config = dict(
    positions='rope',
    rope_fraction=0.5,
    bias='none',
    init_std_o=0.0,
)
Each number is 128 + 24 x the weight over its row's rms, rounded and kept within 0 to 255. Layers, rows and columns count from 0. The size above them is the row's rms in percent of the matrix's.

# layer 3 attention output, 256x256, rms 0.158, rows 214-255, columns 0-63
size [102  94 100 102 117 107 104  99 101 103  96  95  90 106  96  98 111  95  90 112  98  97 107 109 104 107 112  88  91  95 100 106  99 101 100 102 101  95 103 102  97 105]
[[141 117 134 122 135 127 121 136 140 124 103 123 144 122 143  96 152 175 127 139 141 110 134 111 104 142 117 108 141 141 140 104 108 149 117 133 131 210 135 111 132 106 126 143 149 155 100 148 101 137  88 116 154 138 124  98 149 110 121 147  97 123 134 141]
 [142 143 102 154 123 134 143 127 150 164 128  87 134 120 140  93 147  96 129 146 145 146 114 128 125 167 110 148 112 134  90  95 170 107 135 153 123 149  92 156 119 115 115 159 151 115 168 119 150 137  98 164 148 154 121 177  76 160 125 136  98 148 135 135]
 [146 139 145 115  74 112 151 155 123 131 109 146 119  99 138 148  87 125  92 128 103 132 109 155  42 160 168 152 173 159  87 108 137 147 138  96 129 123 106  87 134 121 163 106 100 123 100 157 122 110 123 129 125 105 155 137 115 114 132 145 119 167  91 134]
 [ 89 166 111 102 131 154 118 115 121  92 114 173 115 110  98 161 159 109 132 125  88 147  81 152 132  77 186 111 103 157 116 121 134 131 136 171 118 137 121 122 143 126 107 144 112 137 126 137 124 157 132 110 171 108 158  77 121  97 176 116 121 132 116 122]
 [130 129 129 156 168 125 111 109 125 118  93  86 197 123 134 141 111 100  99 148 146 132  93 125 141 153 157 155 125 164 137 112 110 140 145 129 144 169 143 146 113 153 163 117 188 146 135 155  98 174 150 105 128 137 149 117 145 136 114 130 154 122 131 138]
 [155 122 118 115 147 146 126 187 131 172  91 160 129 126 127 124 132 148 139 130  89 121 100 132 118 150  84 156 149 123 103 106  98 142 141 152 146 145 106 139 150 160 104  59 125 164  87 120 156 152 159 100 139 168 114 114 151 126 118 122  91 123 174 107]
 [ 97 141 143 120 131 127 149 154  68 138 111 105 124 151 160 160 152 131 180 140 140 159 120  99 143 145 118 142 117 117  97 123 149 129 133 144 126 114 112 136 134  82 135 107 134 116 139 117 133 111 143  81 125 138 160 130 109 136 165 140 123 112 147 160]
 [120 181 113 159 136 154 140 108 166 120 112 126 164 145 139 135 105 119 104  90 103 100 136  81 168 133 129  98 163 134 152 135 139 139 160 100 132 161 122 126 118 162 137 150 114 108 152 104 149  97 163 132 103 168 154 172 106 169 157 118 122 128 157 109]
 [159 126 170 112 125 110 171 137 112 119 187 124 138 138 115 143 102 123 158 108 159 174 140 135 127 146  73 160 169 109 127 162 106 136 143 128 137 129 116 152 127 107 103 130 106 133 155 111 131 171 160 138 101 125 134 122 108 128 154 153 139 127 162 112]
 [134 172 124 122 153 118 153 132 127 146 102 122 114 100 112 128 159 144 100 148  88 161 117 131 147 137 129 136 134 178 122 125 124 167  83  99 140 156 175 117 167 151 125 136 143 127 138 122 106 167 157 131 134 139 176 113 109 118 123 143 144 130 124 146]
 [ 71 134 103 149 164 109 137 155  90 148 116 155 116 147  96 139 127 148 117 140 143 120  91 145 120 128  88 108 141 126 153 119 142 106 141 154  91 109  89  78 129 118 150 162 136 149 122  91 128 134 163 140 127 128 140 125 112 126 137 160 118 146 109 182]
 [118 126 140 160 145  96  81 107 128 113 127 126  49 136 154 133 118 183 137 107  98  99 130  96  96 118 124 130 147 113 147 121 132 142 117 147 130 137 121 119 162 106 138 146 128 141 156 117 114 101 114 109 191 141 130 134 185 141 113 128 121  73 147 117]
 [155  95 156  64 139  94  79 159 154 149 143 142 154 116 160  86 123 130 152 140 131 123 126 100 165 120 105 103 112 122 123 110 146  62 143 142 134 146  82 103 168 121 143 120 157 115 146 153 153  85  84 131 120  98 124 125 135  97 190 172 148 123 155  97]
 [178 133 117 106 144 136 113 168  98 140 109 183 104 106 130  74 137 161 116 123 134 102 121 142  98 138  94 119 143 119 123 106  96 130 130 151  87 153 116 150 104 104 143  95 145 113 125 192 109 108 160 113 128 137 110 110 154 146  97 126 124 148 100 124]
 [147 114 113  79 109 140  96 115 119 132 135 133 141 137 179 122 115 170 127 154 152 124 146 132 119 133 132 135 108 136 131 105 132 162 152 106 109 120 111 116 147 111 137  96 151 139 137 144  87  97  78 127 132 152 147 132  99 122  64 123  79 139 195 136]
 [ 93 179 119 129 127 176 119 109 146  82 144 126 117 148 153 157  80 139 137 139 157 136 152 132 135 132 133  82 100 120 136 146 115 149  98 151 120  87 121  90 168 147 161 150  93 134 103 114  97 109 142 133 141  93  96 160 121 142 127 167 173 121 147 158]
 [141 153 144 120 105 134 140 153 161 133  98 153 131 145 119 184 161 156 139 165 101 153 125 154 123 103 110 108 137  91 108 120 134 165 129 111 127 129 109 132 133 113 151 144 121 146 138 123 154  90 132  74 128 138 125 137 151 101 154 155 102 131 106 148]
 [151  84 113 127 119  96 136 123 129 141 176 117 122  87 155  79 116 165 162 131 186 150 128 117 126 124 123 121  80  66 111 130  93 147 128 105  98 129  96 118 115  96 100 133 128 145 132 120 118  89 144 200 152 132 114 106 116 117 145 146 144 156  36 108]
 [119 147  85 131 151 128 130 114 142 123 114 129 142 126 121 129 153 142 122  92 119 140 133 178 146 157 131 105 172  99 112 135 115 104 150 140 119 148 153 137 128 155  89 150 133 125 136 103 126 189 158 136 161  95 115 128 114 107 152 158 150 106 107 107]
 [156 150 108 128 108 143 113  76 150 113 127 142 144 125 111  90 141 140 166 154 121 144 107 120 140 100 157 152 105 120  93 111 126 107 142 155  99 157 136 129 158 148 141 144 126 156 117 119 120  89  96  94 127  45  90 114 144 142 108 121  78 139 110 102]
 [ 89 102 128 129 108 113 136  88 124  97 153 138 174 121 124 126  99 135 127 112 134  92 112 124 118 160  95 132 120 125 122 145 122  86 145 180 139 148 119 149 122 166 103 148 134 162 137 146 164 120 114  97 140 130 121 116  79 107 136 107 132 112 178 100]
 [139  89 174 135 156 147 155 104 146 130 115 139 137 144 119 137 114 113 164 146  90 101 115 113 166 131 152 100 113 111 112 127 124 118 188 169 148 110 117 128 149 157 111 118 110 144 111 139 122 130 127 111 110 108 124 160 131  75 148 119 139 154 180 148]
 [136 119 157 171  98 115 109  77 109 100  87  86 116 102  79 164 117  92 127 100  99 137 109 122 172 107 139 149 150 124 146 134 109 125 186  97  94 111  75 139 100  99  83 152  86 153 108 106 140 151 125 116 152 111 156 122  99 199 124  84 110 144 127 133]
 [162  97 158 147 137 134 151 163 148 131 121 142 132 114 118 115 130  90 124  71 137 166 169 153 134 143 135  85 121 103 108 140 144 107 152  99 112  98 131 109 129 145 147 121 140 117 131 124 118  77 156 127 100 115 106 114 119 124 162  96 140 137 147 163]
 [118 129 146 108 112 129 148 101 135  84 125 114  92 169 117 114 124 113 199 121 125 128 129  82 137 112 133  95 134 110  89  89 132 113 102 144 117  88 132 124 129 118 130 106 104 132 156 124 132 138  63 141 114 143 159 184 163 135 125 137 120  99 156  79]
 [135 141 127 109 140 138 139  97 127  90 131 111 129  94 185 124 143 137 139 132 107 116 174 124 128  88 111 114  90 148 163 121 109 135 135  88 169  71 124 132 102 133 124 116 125 122 167 102 161 155 141 152 169 129 159 140 136 104 118 106  76 152 145 141]
 [156 130 124 137 120 115 114 147 108 104 182  86 121 155 123 110  97 150 148 140  90 174 124 141 148 133  95 146  89 156  99 116 143 124 135 129 125 130 141 130 106 133 109 146 142 127 149  97 150 115  96  64 134 168 127  73 131 125 131 131 114 149 155  93]
 [122 117 131  70 112 121 146 163 100 138 123 171 109 142 138 151 120 120 106 134 185 101 114 153 144 134  84  66 138 140 134 152 142 114 140 132 150 181 145 135 122 113 116 135 120 124 146 142 152 101 167 123 130 101  97  63 122 148 146  99 166 132  91 162]
 [169 146 109 121  94 135 176 117 145 120  87  76 141 119 102 149 128 108 107  98 140 125 169 103  88 118 138  82 104 151 143 127 161 151 143 144  82 114 155 148 109 128 119 141 142 140 147 122 149 143 164 143 132 109 103  92 150  95  98 154 155 146 125  94]
 [118 129 158 150 113 121 132 121 107 149 139 155 125 114 117  95 125 133 133  95 138 172 135 162  84 160 153 106 137 129 100 196 124 119  98  59 120 131 162 137 153 108 126 163  93  78 130 100 124 116 129 181 132 132 105 129 126  92 126 134 150  95 178 137]
 [104 158 121 172 165 139 158 126 130 109 114 123 114 168 134 136 142 165 131 133 145 183 116 124 157  96 127 115 134 116 145 122 103 107 150  96 121 123 125 135 110 128 116 114  88 157 149 169 151 142 130 161 156 136 120 152  85 142  83 116 136 100 123 136]
 [ 86 122 139 144  97 146 136 140  80 147 124  93 153 126 111 147 104  98 143 118 121 105 147  99 153 113 103 104 109 155  94 140 138 112 107 112 103 141 111 135 161 112 102 163 105 105 127 112  94 105 127 126  82 138 121 124 136 124 124 135 129 127 128 164]
 [108 138 148 159 159 130 162 112 146 112 152 108 158  93 151 130  84 103 135 153 120 133 137 175 115 126 147 135 113  97  93  99 130 116 121 137 142 147 140 132 153 113 142 132 146 130 157 154  95 149 111 130 147 135 159 117 182 100 137  83 128 144 160 116]
 [127 120 110 104 113 149 137 114  97 132  87 145  73 130 116 160 142 128 153  94 139  97 155 111 134 133  99 159 128 153 156 149 165 166 129 145 124  68 116 116 135 134 132 165 124 120 114 117 106 132 120 109 125  87 167 120 102 120 105 126 107 137 126 128]
 [ 90 125 119  95 108  95 129 157 101 104 147 130 111 123 130 158 124 122 163  86 142 112 117 142 117 119 158 124 108 119 148 162 111 163 157 103 117 141 178  83 126 133 143 112 132 142 126 121 135  89 122 121 121 128 138 128 132 125 140  78 140 104 127 169]
 [128 141 100 112 120 138 163 146 108 111 113 124 166  83 145 131 124  96  98 120 113 149 103 158 118  73 154 106 137 140 131 117 122 101 129 136 127 122 104 155 142  87 119 136 114 163 121 148  94 104 101 134 142 131 158 127 127 138 146  99  94 150 171  90]
 [154  97 140 148 136  97  95 127 161 125 131 172 108 113 165 140 100 117 109 103 132 140 155 129 129 102 120 105 104 114 170 136 105 164 115 106 111 151 106 119 115 139 154 120  86 122 137 150 110 172 105 150  95 127 121 163 143 134 116 115 159 143  81 156]
 [ 96 129  64 129 113 110  68 116 128 130 127 130 155 126 110  66 148 136 107 124 157 146 156 126 120 108 109 142 122 108 144 142  73 128 110 167 146 168 119 163  94 139  91 144 149 126  87 123 156 140 109 149 143 121 135  98 102  94 139 141 121 118  93 133]
 [128 147 133 122 114 144  91 112 145 115 153 127 129 128  93 124 124 109 130 158 139 110 112 132 120  79 160 149 141 128  90 113 163 145 133 163 116  92 167 127 112 156 129 198 147 130 110 144 139 138 117 106 117 115 107  58 165 151 140 102 112 162 111 115]
 [124 135 156 180 115 116 106 126 128 154 141 133 127 119 166  95 134 132 120 101 134 173 119  75 142 109  82 131 121 101 122 104 115 140 124 146 141 115 139 123 110 130 125 126 107 186 122 138  41 110 125 166 121 112 130 142 163 135 147 165 136 134 156 110]
 [138  84 141 144 134 122 116 129 161 130 120 144 127 144 135 128 140 171 108 113 133 143 100 158  96 139 132  95 179 139 126 123 132  97 129 109 121 199 111 111 116 132 153 110 139 147 129 104 126 147 108 124 124  96 134  48 149 159  93 168 169 151 145 106]
 [151 157  95 127 144 114  70 132  83 110 183 108 145 111 151  88 120 171 124 116 154 116 152 170 135 105 137 124  86  93 112 137 117 130 156 121 129  97 108  96  95 108 170 127 151 127 106 138 150 121 100 146 112 178 110 125 105 117 162 149 145 130 114 131]]